config.toml
n_head = 2
n_kv_head = 2
head_dim = 128
vocab_size = 1565
norm_place = "pre"
positions = "learned"
init_std_down = 0.0
optimizer = "soap_variant"
lr = 0.0031
weight_decay = 0.17
final_lr_fraction = 0.05
doc_mask = true
steps = 2726
Each number is 128 + 24 x the weight over its row's rms, rounded and kept within 0 to 255. Layers, rows and columns count from 0. Numbers have three digits each. The size before them is the row's rms in percent of the matrix's.

# layer 5 MLP down (transposed), 1024x256, rms 0.0766, rows 4-110, columns 192-255
098:131130106120071091135132119121155110129126097118125117157149136136111171134138092105148141145115081127147118117134129171145129140164160119107096083134125134161112082169133128161115123110113119
108:101180098118111151127130136145108122114135116141075095144126127167145135131121182138132117117165134159117124128135154116151134092093137114123107145102093137113165139098108123149122120174119113
104:111110124116144145141151149143146163101109187134149106106143122166174119146146123090111091160115110166117060112100156169141140145120119119099113140105125112111128129112114122092122127139107160
094:127113122118064116111130094118124167125142113087101120132121131104133110070094105105148101079134120121161126108098118131152143137141139137151149116086089080115159132113161075107127113103132130
093:119130160071131153127100165138139158113186147167135101114103119137136131156118142131166136121106126092139120125147158149119166135145123135163139099125135122128135117137110128152113158136091174
091:129131149086114150131153149174150125112147147148115126153106161116114167113087116175090125131127149109118157133190157157129108131155128136154101114124125110171128111122112179152120163151107110
106:131137121122125141129118123137085088138143135122152163154106125137151100132114107114117095099146131126120153140139134114138126139137105151090145179145144118144158131103099081090146124114155093
093:128138156077143139185109141157174156119187126110143155174095119145143138123105148141110077147135137105134154121105093186118133100122141124085108084109146137109113102126155157166116083162146135
107:137125106125140115128153121133122152148123092123109135151148122133096121103157136132116086143113139122129132150137101123124127130132113122090129105181149108125173132122102127087101120074114132
100:133131161084160118139125151127177120149170176146129114125104125098109130097160132090128142132088126140104070103147107160134143142129066104113108167129167122106101161149138129110119137067049132
098:093152183132111116172087106109102119119128086119141104157138125166109144127114126116158142085106093150126153145126160099134129127118143160151097124080139129106120106152172099125130131141098133
108:090136138150080138149120131089094160141165071148127105105124129130150139161092105144133134126126166095129098114089096162144143143108104133165174080110149148103108143145122115117136108114095149
099:095151135117124128098109143137125167120104077150121121110168128121084132091150082085125144158128094132064103150125113149146179102124104102107141182156144137123138099102113116114109114113140105
103:127144127127122189090107131145168151124129163176098128132110136123117092093113112145111146139155127111129182105168156139159121131156147099126142110117097159137158141136121119112109130143096124
104:174151140118110108118152122111130139101157094128140157077152143161137113122110164107108148095061086101138126119152125083106120173141123179099118136143127177150115137120131126100152112107132133
098:126100124121135124137141103120115158146144138098139158085080123141112134119128127124114158150114132138123139165155171128093148135122141102118135114099144147102102117144155136111128098103099089
098:129116124151152096082109154129173164112124192109133121149128135097093087157160147082142113172096120137133135128127114118151118130138099107093125176125143122131140102140129141134145142100115133
096:160117092135104128147137121134117126155109135113132163150077129128113110118076115128093136118174140132111128127082098127122152089119135146142155169114165126153140137138126150109126078179100137
081:170118121094142160132127147133113132142140132167117115179124123094119149125115131102109130114107126109142149104097158161111138182114147126145144159102143138132150152175156118156156146124111129
098:119173130116133146133166115155112123144114101100146099093114160100132095090103126147144105107127122139153145143145112142062137120124146126115125154104118150122107156124098124157191096152103133
098:136065137129138107148160111117162185161131142131134108112114138126119145142094151114131140098123120109104142117141094143167080114108164082139127138140133156122112102145136164115105097125144141
100:124164119084115163131107088086123070163149111128149121142169134160147151082089140134093116128117114158147122103135142134090146116154182097122120101128115103094149129102096104129124138099109138
089:141112151100104129129135134144127101125132134126115131157175119165146112150079106142086109126094170087175084093138128130115176113102161093104134137157127140066148095132117116139135174109088138
099:114115103127108095119162147105117156137103142160121103075183142161123141123138116100107118089123128138113103138127119117106116158122106126134102110154142132152107127114160131128135123095124126
104:155132108095129151164125103131150099130128141130137126135090100086144133105119107128137138155147065134145100125154154144114135134115104114116111128160200113103178094111136121168127112138115122
106:098162088104111135158109129089133148167129108115111105138121135106111102149135168146136147099109103146124145121138118169154103103125124117140174110151142146115139122133115136138116141119115111
100:127111190132112117123120117133130132144150118136125137134117113146131114115121120125131135176074114188131127166128164191111132122129093134078157175143079109114101145138123130144135092137171153
100:171156127112113140110109117093145133098112157121141129133113126109142117135108098068165105186098113115121111156125138114102105130112113127164131099144135108128116130142185128184136149158100113
123:135114147125153145157146120120155143139134097105165133098177063134129151126131110106151141133116111091120093123160137108127123161108162124142131104104102138124111142123143109137161128087091138
097:128073115134140076141120136098096149141126095136143135152145151128131137080123110099170147104153141132150166109137079111169130097121106119113127145135123141101137115176132125126170115134106142
087:163150092134132121087113114170119092100113123130134177104173159113105102141121166099089119121123078123118084088129129110155086163138139141103123127150096105137146102106146105133132152061126101
080:143122121114142139157138150126120107118155154152139136106141121110099103137121125122142153085113110137131118156120091095065153152105172149118116126143121149139128159177198116123109107091083114
100:147142126134157171114171125129126133122137149108110105101142112123156095111100093104144105165141173161154117213111130113108134112110161121100137115125124131099172093126157111128096091150093089
103:134111093133120135132125159133088109121152137099158108119098152135101098120160141152150129141131121137096129125144118134107102138112109119125125146126145103123132128108145116148131159105129145
099:105108131097091089135116170137145187129110148112134078149129148126100104154124131132140076116114091147106132119095148137123149150082075112163111114148163134142092137140115117111151153119136132
101:122114137162110138104115118133163104124175140129162077141174172129138110119140101148159103123063176113115142104138110129147118134130130132116101112122119088122097111128104104140146102154127079
101:124114099151117107128136131121144179119148139115131167130149113112158110095119126096138127139117127181088148114125109113134123101136131119150106121137136124160171135132102125170109133132151143
089:123134144100130124118123160125142118142138089126148095171132100127120120131081171157124118139121109125135146166097141183098091111132084144136129106115098123122152107131101129139117141102123123
109:125161121135116063151116142120152126106121134137123175123116147114121099132131110151196139174118179128137118104096109143143134167157156139148131160134082135137152141101134101105118140130091168
090:162116139096095156117083133131164134155146138117100109120152092136107145136116172136151101123130140071121099112143107141166132128115151098117135092134110153165135163103153101155112089126145113
087:108129176086124131116146088132146172078118147109094116134163081111132137186116115134092133130152108157142141101134151105130118122108163150125130135144143145122147150138130174120114092114158141
092:139099148156121132151143197138167147161137142133167160157115139123125119127108157117122118106120094116109130125151161104107119125132135155108121139116097165126121094148132127127125133136126099
094:140099159154114122136132149101120118122165116135150104135145106138157148122107117161111108091120113142092167101131149130138134139112152088108128111108166155100180135157152126138162166160104150
100:160162096087130132155093132125161136140079110174108076111195107158100083131137142134110140089160125126107119111124114101118091126184133129169145136179104156149187139151091120136093125140134143
100:125111150108116133164133102123111165080119169140128133120110150122124130148135105166101127120119147152137149127099150144123094137155161127125144125134138107118145174125158088139127105127089137
101:122165126126114162117138108135127135134105125120153129111090121080141147108079091156077130119153099134167122143102154121091107118116157156163126109171125127130130111131118157085085181103161165
098:122124141141138148108129086135147085137113122189165124117133157124137095129116115148077135174160122143112114074110110158146095084142131132075150121137133130141118098155111164154104122117107126
105:158141170114117149141162130150095128128119131135169128135126097106093125095120099119126120130141125116093150141133108129179160126107134110081115097113129086141091159129104126142161112151127137
101:120152120141138147148165130150120103207093101140154132159111131140069081109064135159150122119151101111100136124084132120166123142133200115093169129087137114097114127138176153104145080120135149
097:110151108142114148127119163118156125116137109088140112138117128088135101110115044108126149140102125116126102162114126139090131151131177107131111135116112094098139158106120111121146119173137109
107:160168117161123117102136131156149136121167117130100141121147117108127133107119153127126136080118174129111149141106173121119092096151174109096084144131122136141124127148130104151163099154084123
113:095103126129145094133147089121142125103132175144103114138113144139141108102120100123102111106107145133157169117146112130110134136143148122101169140113114129124151128133180124115116113083138037
114:160079116149144125088124106138146133152140108158131105151141092119142107120171143138122129133126150154140125121098138139172134139120147147157140153102121146118161100116173126107144118139144118
090:077130101133119089153109087116124138110173134129133092149126089120113143115119161094114144127147137111159153147161099078132158111153113131117097104133159104112145129123140117159113129134075095
104:112122152097126144130135130094085132127132160101130129133146116128112112119112175106091151101132136077133126133147153103128152135125115111121145168109115120119110141157105118137161111129168126
116:127195161148132136067069106119156152140137124092106108118110137100129120106121148141178084109129044122153155152145132114151110150114158171126132139115115121134154096151134137120128119107160148
096:121139097115102141089147151149136108134136148105141116100103150122141116116138168120137127106101142144093096104187151125076134128126089113108115130134101092126130084136117172153117127166119144
106:117133110112130133164092078121121127084123141167142117128135100105146117140155110148133122133150096109162134147136131101148155170128135128158095168176140139159110107147170119132138153100159140
100:154115195105115135095146161130138084128144144096115100130126139093106165092152133156128144117128134148155138110110132124122126116133118078111133096144113134144092151128123152140131126170115112
093:146090107115125110102148103180096142114147090105124117133143117124131137138126105073136129133128092049089150106162092089104117121129148098125142107150158182127119116133090131141147103141090163
100:173130121074174116098102173082099173135100124082097138152146131110103113157097123130123151109119134090126127158123113167146121117111133102144126107121158107121134160116139136148135136088117112
090:166109088145115150118124181118134105135128167103101085121120109126149132096102141150111145109168110118105169112105100123135127062166094113133084144145098114125132160106132107140108169128106117
103:120131154099144130126121114164128163125093134169096093142153117138112150128146121114161087133099137092090189082142115131098177154113113096146171109151116133137151144107110106114118135125110110
095:112130120142092113105113131091139112128122123164126127151089141149105146110121108142130103127136145114114138121118140096165110118160118138143165157149156182141128084148158129152186122176120132
104:162149104115119146151102140117149156132089122124144150067118122117106158105113130175144107120121147136143150124128160121139150139111134141122086140095124150164089113166095144176141120124075107
104:090170131137093130143114104134122097102147091118097146119088172097121110104136168082162147112089137146124134141125123129117107110138154162110108136141135113113174086138111107192157120112185108
084:090125124060157126121153114133150127120109102147107149131142117105110132139150120157087103135113129125146152087119099206156132149104172101121112137100105126138117098116145081133157129099119151
097:130146146102128107122156147137099126168123123120146141118181134105150104116105125134115132110115128120155110140117102144117131122174099124124143144127128107150136093136126108129121150112127135
092:151161130144124144091098210143150102174114059119082106109138142156136121105139095163134167127135212087138118133138113121159165133132117145127134108140103116131129082102158100161098117107132143
093:129152111114083085141136108129128093152096095138143126145122148118136109203098152141122118127169133120131168134114140147124150076126078136107127160135128111161157108122132102137160185168116113
091:118153169139143084122153103158087115150134125116122132136116121119120106118104136113165165101157125099136098120146114110128130091109073162120069167111148131083108162124171147132127128142094096
099:106149093126101152186127179114131107156119118153092158145070133150145148138090116096121103119130140114102150167136167110124139120123066108134124137121113093118154157096142112151117173109156147
095:114174135108109128116150089181171093119131180141087150138124101147119134135135110180131138148134113150102158118070147102097087127070167114105117104102142156119080144149148139121114112161154145
106:149146154111108103153166174122076155145127085134144136160150147126105155120127135112090115143129122095168158105113112142114126119099155108087171146135148161155136114159092146089139165137139114
097:102106159094084132128177099149077129133130128158115100149113103136126176164093132099087135159139161156151149085114130105115096173122146143139169145161114114131180115105113112137125125149114112
105:111135146110084144129140131110149119124131130154135124113114121121151156142177174126130113150114087098175137143116102141123080113148130108162177136120134117112127117139133079106129099110150099
105:140128154077117106093154150123136178153153126139129126074116142146144121154135115138159158106178121141115112150108082102143141124114137106103122117132122124122148102130120162129124133136142112
096:181134164119167099121146167162152149109151126097109135148171113096104137172119109155155109158177108095065127123151161119116103115107152116120142121122117134126133133119146125130125141100136144
104:138128158158141149178139111093142121072139151103093126103099153157147142153119108137111105146110147149144158117152136175141135073139113143146130139125151120143135129168153137120137125141117171
107:155119133151084123118141113160155139152129139150125149141116111091157141142101093111152118142122116112109105135069127147157125126108126118079138141080134084099129062105082150127157107173162101
096:114147152134129137161130119127161164126114100139120116146169120112153056097152107113159126175124111139076143162145110163153126152129138134129122158114130158111140110148158147121139083112144122
091:117120162097136115102116116157148144127118116100089105134148067104111120107122130156110161092098144119118124137130188176131101116096130125172130153111108134143106086181118099110121130123130155
096:143102104110125116124172158176135110145131097131093105133146134126117120098146174130140144120122164148132107159136113112137083112116081136137118096129133178126112090139149137133119148093163105
105:085049121126119147095108103176137152149152129120109123136127150127150123145123091092122100127134101149111100112121157169133132134162121114135097207093066131159124110114149096130115112115114103
102:110114116112104146106115155136133110141145095133124089115132129120085127120179106120108124098109082161151159077112096119075119128105159116119125177128148108138107091143108127133149145133115152
105:095103075158141137142165107150136143125152127182146131144146125118100137127131152145141112109096128175167136118126117135156134120108109127144127186196124107139164120175131094173120135133125093
090:114125152090134124135132112150146119123149108137090139110084143143160128140104141125112122115111188119106158105109133140173108134125112113113150098137123149143156115100094122190139121102138089
095:161111125121112157087134128149095115109135138141096116131152105122117123132176157128127112125102140106139085108122136100127133146122187104141152117132169139142113147146090128157130113126168147
102:152142139110072153119128143129137135150157180150151113118140132145090146124126162177114184167146119118141126080120141122146135101134132152155134095155138114116091124178159098156161120107107154
089:123096112177102123141137101116126104107117129116107148143127115131127108128084101097136162124133053129134119131096135178090115154132140108132134142121172085086141139078132100124153117135148162
098:122132094188113181144159156130160112113124157136127159096108114100182162146130138132071121129107131185146149102149103133108144144127132126083148117062164078131145126122147126109126137146184128
109:111184094123172174109109103138121125111086091154142113139135113131132121162143121129149105163160088104110135129120113152138136141116124074141166133137160136107127104108099085098117082124134124
101:128127106161117137149134158123101059127078136117161139174183132119129121099087127130118145144115135160108093165169153140117191121149187127096121153104129140144082145138149140120108099150161127
106:099117161115118063122142131131155119159155108149104092127136130084135131153100102137155151120120089137102172119123156112160118134104116092094152189155133133105139163073122157115126122143107122
101:148113150126114139151146158101149122099127127158138186122092105091158099137133088163101116137124114147156110134103142115116099108144173135156097122120109168110199125118140087108113112107108076
091:090199104103141119177196130130141149112182175113123175076077130122118138119109096172099116101093104113147132098106106124116106126075096149133129137133145144118118152136147114137097143129151122
095:149130178112114071122148118143135129099153158120110122153103105116156154155136153116104126144097163114158148121162143163085127128131135176159130091107132088132114098125146142152097123134115122
102:143103178122125128095097110100125144105170086126154147112124115120136170117114139126135128129100121163113141119063146079160151166109112114122171171125148091109117154068115132135138137125116141
100:147114145151110140132147155126156116135119112160124123135145139138130125127125119180139102164136114092146121092125147110136205143164100140116140143168091123145070122126116111139110095111157147
104:112128178137092127138134111122138142208149127166106089103094189146150158100133120145117152146180110140139130147101112122108134126138138102102074145122164129147110129170109109145139104154107140
101:122174122138149164137097111072122144139152122131136153146107147094144128129117145167123138127126125080147105116130143157148096157126091155106139109098124135093157110152158118136144129128136138
097:101080135136135128177116121178132098106123138149134106091121144122142110100158114107110136106078108148145143085117165124121162176109134157150112144151100087166158140154131154129117138126119109
081:093143178127145119144177117134133149161128116148093135112104142116104123154124114136117102113097128136139138128116136145124102132117117181146128076104153164119147118139074114147117154122091139
092:144117173129163112122139114156118149108140118113130128117106162129113145113120143143114118110139123109163144117068069120130122069125127095115145154150121073107127143183110128170091125130119137
098:134143129126112142169134144098120103144115136126165107146091208132118092143099169117120144124112107116149099135164106085132134136181136146129135101120131153122146124128106119090108134116113148
093:164135145124117170129083138105142144129104105126098134085125114120127162139129093192137091088112190131108135137164181115124171125166145135094121175144136136097155095133118114121118107107156151
103:175170136135086104138167130128134150114181153144136136157163147126123138123114110121137116098136140127113110147082110086133119142106103136186120121125125146146109140133177164157114147092122102
# layer 5 MLP up, 1024x256, rms 0.0927, rows 5-111, columns 192-255
106:083133145112124158149108118140105158093123156129124116138169121141149076145159121137118103104141104131131111152166155124123129149104088115116118102120143100168111133142141122084099156114080161
101:115128099124133131103147064110129110108125108170135127118156140089115115149116139114166132143133141151137102120094111156115118150116128084127149206154142122155094136128140124106137105120087124
094:101100113143123133187131133139134118116138211121155136118106114102122109100070129127115164134109126114103155124116147115102120110157141146142160119143140164145104101069142134113173110118121119
101:128138149127097131152101133155090096143083153141116174144153125153149140120135103164090136108137136136129125146113120122081103156150128117108095146137134112136107147135135124120131103095149135
095:116083140128137097138095105111145077106127102137124085145189147172165102107166117126176149144137123116113100176158119140159127079130127150130118136133133102133100133138134141109081126127124156
103:143153123143112104122104115106142124152140118159137115117137132136147112187116134093133135124147117107118150116082189140110104145127131122137098115115145128151122101076112122114122117126137120
096:115095132116104132120156143150131125131139121137159103097125159129116141111157146136167117123111106158157156131173136156156114092091117108101130102177103093140124157111144129124148149131139165
105:145126126150101091106179133085096099110166122155145098104121115122130153107113076128153155123153159118169131142117162163110109147130137117119126128166099144170116106189082148126165117111114146
098:097155139098101081121131124108130161145087161168182149121118134124170144137134139118139120150148120164099091149151143125114168091129117123144128199166115057104123126118117121165134095106090119
104:116198127125128134111134134123166106125143119145146107126140136096135122119123152129127110109105177147154150138188095114150113106129136111147120136124163105171141147098124144126119132099176145
104:146161132160141135135127124104103086108166142132089152122167149161158144108123117104116130129108159106139133141100122174120146146144137122158191130131093125168112104162131117109147132114107106
099:074129100116113123082127132131115119132146099110143124158155127145099132170113119159129120119162108133095148144133134140141126137123097131128094128101103145146126107086101167143172155106122117
104:111127142132114124111107125131102115131103141130117118163117122100208162147131125135130167136155120131127132110155131114091148103097118142121127110155136111144164129128130177161165136139114160
098:097110090097105131132116168074126106092134157102152132165152104124159116090112106109114105094148116126147116128111116129190087091142129138086155107154147156146115147145183129130182155118139130
100:104142110107118129140124137042122157093131119133177105157141152134144159142115139140147156106121102113127128130151153065097141101122152131130090116158145122144123141142114129115147119102102108
098:170110164131147185124130128112130147131109089109091117138079171129133141153114125164134127094131105172116132160128136135110161166099109182127150145124102117109126160135142158126127106084139121
100:118133126155122106128141112151166143120121081116126144122122128098180101123152099126143179157108118096132195140214138145128111130154101094088152064157128118153161130154152136104136109129105084
090:110153127167148112123104128131126143135136161102126130108132095140120133154172132124127085121155130156123095144125121132125160138128116129136121116120151115119092088121132120099139145164085161
100:127103122141152144146159110136111153123148153147163133102147131108130167122075117145101086100149114133157123113100176130169141100146175147135188135118143136156084172139142148128107118097097097
103:127130139138116087116130118124148133125095130158129154146179120089135157105132139117154092121138109084127131119135113091085138129113130138116117146114112135168151169112138147127123155125127140
104:166139138103134143115154164138099175131127153171128142141163138125145118100124147128128113152124160155125120156097081121098118106142076155164108138102112122137118143166164105112150129117161117
087:157179132140107120119187116110141178110117091103112150151109112112155170089171158125157109143162095149063126160121130147126083157149154133096118142128145131145135131114173149148128104155157119
097:145131119112190105166123150118171100084106109126118127116144114141156157164150132152146148144113101082159152145125154138122116136115157148120104162111129122160139073130169098143150140127116115
106:066163128121119139126128127077100167127130164127133136123174156133115132118151146110103161113147120128117084124121112142155140140112114156135117139143192158134111084108130138139130143110146140
104:111108113107119180174103108149128146083109127122138126128184142092147113156120106112092153149135119126096138130128141104132122153136128201110147100084134137111095139118066114121161114104133132
099:103140070130145097103136147136103115105095112177150104124175154124151155136118118130167142142173130131146125102106115142122116181113156121127115136115165118129120139136107116134135115117127087
101:150122130152141133185128122116088129088095123099133142125139139144145144148103168079160118139120128114109099139076154169112094108108096161161149233133148095154136135124142096112091118138105114
107:130138088207142103153105088149111122123134153114146096106153092177110143128111115094126111143110136087139092158144134114146120133137098097124132128132118143132131117119160124069106153129113132
104:093119144115105127093078132121154132122116139147112123160130130086145148115168116143132149143134152144083074133141161166122120109129150140124139170071157120125119146123113082159130152095158147
092:171114127098124163123126155117192162117125132100141107183110125122162101091116163126109152083142121152116134159134116136099143134131097079141120129117144160114128140112148141114147125119130115
076:120143143156138117088124142136146151104099157146123103161127113126098151100110122114128111184133188130127176104140162164160106152137080127130125140117146121087142126123120123134149153137154143
105:135113115113156085171159145104163121145124090117179119167152135150095122141124141121161163141114121122129131110158111123128098069143180114131152089105127103163103105097155115100169141153114140
099:119136108093074109155152077135185147113127090118158139131136122161099112146158155091161062081157101180075138100109151149142173115175161143175127136116117149130135166141120130091122146143119116
105:139096117158107112108143127089119139136091099156107143091132144105122156082121136113127121138096144141064147127138099151159158133180154151159194104103141148166091123128130141106106134173090119
103:125187108081119150090122153089104138105136118098116129111105142141112138131104164123115123144154050107167087129117116163142135152152108103162155120142154118157183183136112143160087117149131113
101:117146172157136091122169109149156160144129110181148144141126158101117079162200092145165130116122131102137068143123122135130105180117129090147128104143082087102123145124133160095089105123108140
099:140111123138071131149104104086135138111170167141141169130149103129125113125144108158142139131128188131151111114134136076112156147142132133179095136143185119096065142161147157098118191158154134
106:110147131104153119120148131094130115125157153127111145127116149128161118094095124140144083136120171131115204126151157084136115144147111094073107137101120133143145159102130109097132153118117153
094:107090174150148084111158141093144122121124105107120107162122102108176174125137115084082148133061160132127132141118140128094112136111150162103122157152130098075117106136161123135141133133132143
094:150135137174139120125132120143116115173098048148082069132128156115148150134141122099129151119120142094127165176106079150126116159106086124113093140084076137151146100094149128122128148082119134
097:142184108127107105119111102138132120096106138115133100117155143136126140170090144119166159135180158144152167188109093143141180118101115096169122148111132105107157134128165095080123118105186109
097:123127096159159158080120128129160118109074111148125151131084168129125099162125133105120167162135122147126110169135103112133113117139089142138145143140143158088174165092129103117188137147107137
100:089139167168151136122142133151139098128162121091141140103127094148197183114163148100102121164114100142122135128114162117143157122144127117072128118093108141151118097117121140131161110156121109
099:101099081137140117147112177171124125130124145143112166126134154134087159130126147139144178092123127125163121150106135130127118117118173142148097137135125130112156140111113117150131084151126108
099:160141088093132117143123088138155167130116124170101140156155129126136117145116100122162158127121172143129143135110135154135095125147133153107148139069167123123146111105146105114127123116129113
094:164130103128120125082111158141133160138104118116137154121114116123154152121151132111156140104166075115161128148159155121138104108160128122145163122129117115107128143170123112146139160158139111
099:161124106120084128122100143107121120142086156089170105152110155131123130156172130129128093162130158121138127112126140108147120124071109094144069087109121170068125149174135121132135110149128160
103:139131129132127156143107114140161121166135156100138166122125131135100117101109140120130127158164090106087122121112135137138131136126114150088090138153099120087120122131133084139133122140090160
097:102108125107147104164110131133140126109134113094161138169091143093128088143119115126132122164161122139159157114131147170118080139112096154142129119117132169116121116122112163100174123136126127
104:133118118122112094127143134098123127144088129122128155153115111175106147172180115102122076117122076161129104133156077086132154150071096104139159133138102104116106125111116132134092140111159134
104:130141129124112154168129097062084146128080105106116141147077150086124102134103146162115126097120102116137095122135148130089113100098145124143104093118144097124112153136107151120139116090084119
109:113109119208117143105080111086140097129121111155168122130139123099158138083157137127102070119104103148129106157117123154139105102150146110114106138117113144126126085121094139145108164112133151
091:158144159157098126102101124120100138135134140119117145170165169124157176138109121153170140116096091163139086085120143150137113164102158109114176175128101099121110110127103113115139125123104132
095:101079191126093128139143102147091138109125139108111115130133135110110116083112094138117113107113151134110134134141178132102146149187096145135078071108137149148119124115123141136148123112115109
106:139097168126085132150108148098132108144158118131106156139088158123167134114128138116172167117144101145171113136144117161119140135123094103146172090095137123095103166111158139160155107113100149
097:127107192125097119153053142142076128141157159116134135111178170133138150126124090135171164115124142123135135095092128143162174112130068099157104121119120148104136146128144121078193179149157139
104:119110055147132157141133139148086165147106123097114131131110136075137135126117154164076101077122131119130118126140125123114133104115157119104112107120174090135165151125129134142159164158130121
101:087131131132105138187116140105119122148136138164155132101146077177132124115158106102145122139152122089142114134108140146070139116121167111124127103114155142130155098090136121125124134134143119
100:154107119105113116117133131095150132137124146109139115136062160105135123167150107157107139130162143176093081130103181132087139142135110108153130104145110103133140161102132146086146141122122180
102:091119120133120143084128133159131109151160121131161126159111141060168133097176098122150102125169130135164131113149118135135120104147126146113127128123067127149094127149110170117109145101144153
101:140089128111138079110102125110127132103143149154095159147144163154123152140141120128132108129123106110114093149106155168152163073128140158118160113110118101146096155165120112119129113168136129
102:095083116144062115148149133100164092113116112158136115111148093138138138120117117113139088134176125126102123132133160140155104098106150121100130141098138109119129127149092103093138119112146145
100:143167153165106102161094120103133166137114148161085126093127113164164111144120164133108133125171151181139124148131117102164099129122134103133118132110126124135150122109120155113130154144083196
107:065073093192112147130152129132149117114121151121181119097135117141106138124105133129113126094143138186150138141125135091126098146119166122117125133112134125156154131091138168110119134162129129
107:145136139091131162136107144146147122100113135136152146099130123171130144147104167127155127124116112136166134116137095121093114115094111106106158165133122119177126124134127137135102189105129168
091:129127131140096119099141096140149115117141160125123140113117149170146122105101071134147085129170119113119106152111122100103110122163114118113091148146133111123097174117121147126145164159133119
097:141158111150155133128121163153156139143132141073106135178163141098093083148159116175146116122149120089104151129127108139118144084115144154116169108122125133139064153130144102136146161122136100
100:140122131119112138153130092151162180165130157111138112118105118117152146144137119101125126149143081145161173139125152143140110105119153132138153139115159134156106169126086154113130115168107138
092:125108103143143154157101118125147078103148151111105126118089152149135119111153139116105108111123107136145154130052137094112127114088129119140168130111149113114125158113148112123109099136090126
097:136168133080182090138116170119128118093089146117152111106159154099133108142117146121084115122164161145104095164150134161124123122152159105092184153124109145110159117092117090113140143110140124
095:157121158145161124106123095134152130096122085132151092136192163163105110106125175123105133132143118154130070074163095127093132117134149141119147138137124156097128105154109136119152086152116096
101:137158131195078165138097162134138142146141117159126134122116123154132133122131129124114128113161119176119133131152112132151120145199122156140099106149110131136186138112089103098124145120163087
104:149085114163131135116125105092141143119116143114092127142099098143138138122142114105167147060128181135140122151134112165083183099139116154169175126094147109092135134109126087141134126148127112
103:163149110110111133130102165112113112165114096141119159143103122134139124153127121166157123079106141144144115184141093124122137138143101116119122154119114087128114178063143115107112084152139133
098:086144109176114164133100116115119094132124125118117109168115159146101152074103150137175126104137156162110109150182125148131140094128108137132142105170150127122102124057115133110133139138119170
099:103118122125128123134128127152125159080099173161118115130111163122112140154130131157131122087159101131128095145089146111130158111124156162133125123061122103171149108130142128141110133091064148
100:127106118154177134102108144135127099146091121117161109056122144168135119123133127103145124108115113135119106190129120116109094126147095102171179108179156161143130128120110087110093094063165128
108:134134120125068119111122118141106084133091151124142153133165136115115154122119128113110102095101079165129141123112100109129148152183125108129139118124152111161136137154158128084128165168082170
100:133141146158180134165120089123096080115145136135139119143127100139136111120180168092116127148127156100101152155156131151140130107119122147143155167101137098117098129070101140139121120128090139
100:116118101123131133133119114150094105121168131171094170109185137146102178145165147117163112098137139155150132129084095126098118164149148120122116118129140143120142174144135148164132196100149166
093:121120123160131123150130148158162131080155108133122155151149162136120200123113110119091114137098138163161168131107108143140153123102113115117116120117117153171099145068155141107101121136115137
097:135132120153142173154090141093118144143112124120114150122145165166116121102122112119099148168140136176070097110101082101119145140099092120148148165118112133136149122143146158107130137129116156
101:116077110101100134146122098110117156142146146165113104136107120140130123138120162070147116118177157148116086127117157099113115122167160126148151118145146143127121130086129138121137124121159156
107:127144124148099102097133110131106126115138141160115141095092154137139119132111135093153108099148141146082138112123157112133156134106133115139109140095092156132183117104126148095172147068093111
099:098128110126150093162106109111124090062122149135137116162111139148166123132140111130084114146150080135188114116103124179136143144084119075108114116126120127113111147151138107096147137155092127
096:171121126134133155135091137136141132139121128119139130105122099124103160144139129099141151142113084158133129162113087134120181147157127117103118093140126123106123130131160174095126124149143116
095:123157107108187124142151111135088135130131139118178114113127112124150130105127139103142120136136112125124137137115137156141111142135092093120138147123105181116105116157160146115089118144119127
091:137138132116109142115177103137121111147143123104162137117116116134135158144084126117137131094123123156158124115152147165145136144139096105121133122133157146143106113126132145093118141113137107
096:109105133135126147132077161098097158169096147139175155094166150142093155122109133152076109140117123143145123105139129144112155128130169087142111127099134127111160169087144155128133159047140113
101:097155138118144117119080145139096147103113131127108107132139135124093130151123138078136116120093159115161094146111149140117105125177126156147104150151126142134084114079130077165170106073054146
113:112130091106138106099123136142163107106109125101159135152093126118154144182091173112147167133128122124161084120132114103083167100125115165120103146114132154104121167135178103097125120130125146
101:121108097155075156116123105160122122119159132127131166136140125075193155148143153127126106100121133131134148123096138146125118137123083100096093114111178149129138109153109123143092136107116097
101:179145102088113183132131140118176123128135135112127136111089111139118119157153132102126093114128151129149119117117095171119123183152142122145150122133131145096093139162098156101115111120110157
095:103117120112134157144179152134086122128166113097174129128119124111170147156137153137138086102159108135126151117145115133102109119125082101167108119154133138137123144140123084107118153152073116
101:119141167138137161070077107139125118136103127133168153141157123157143129128155120118087120153164129142113128172134116135115128088167113140185144085154125133150133126104140151140140144161184102
089:116089099151111135144105115150160104123103174136089110142163161096148090130132122106156111071122120153096117168133072131141140101128161062116128136156158167154186174107163155118148132144147142
098:124164154169122118137112098141112087155150141121116104153161123141099132134131164156151156103109118140099101166140133160137159132160117150195143101131133110072130119118139136119146131107145164
102:130164132084108120137085127099149130154136117122105132147145153108103126143095085125178178128121124165141074162153153205132067094112138117096151115141144117137099098159141136120160101144130144
104:113115111107121157146104120118135145123154145098104147143132118146144091149103149128109132114099097139108096148133179138133137096141084129138138130155115115144154158115075116111108127173159134
102:142136123137142115105118102110132108119158129124136166101156120141120117139136134172079146141153135115134116095096118124093149119126119137173147172074127114113122122112123170083105150134133125
097:132135153110162142163118163140092131109139133117103146130170104144095086133152121124113113131138161066119072187136137122204120105172168144109128133139131141121100114131124120137161096143081077
091:156143130150162162115125124119101132090082162162114145124120098143165145121155120128179146123171133125120122115136079090114160116108094112137115134133111125097138104127171128111117135120143165
099:107126133140130103136121118083127091141156150161121131161131173156157131153114121118116136083124133154110152123155117124120176094105107127134104180184074074127146163117117111140156109106134098
094:161129133130191111134134159166109154118103145126127171095100120119113129102123098090115153106180184171108111131149082099154135113132117083116116127131131142127152105109151111114157122087113166
096:149120148128139069159122130153098132121133123102148117125120130126134117142150169091130150156091095168125096115100094107134129151117123091168102130057105094141115132118146144148155104136095103
102:100112102162121162140180133145140124137119132124158098126133136106138129169066118128143138130082123140157132166122110132069141112136158140143107162161161097150105129138104126128131145127150114
091:175109105153138128115117162141155153148154168097135158151117124108146126147086136112115148114124148153115131130119106156146129102134133124144142133138163143145135091122126136100165122149149112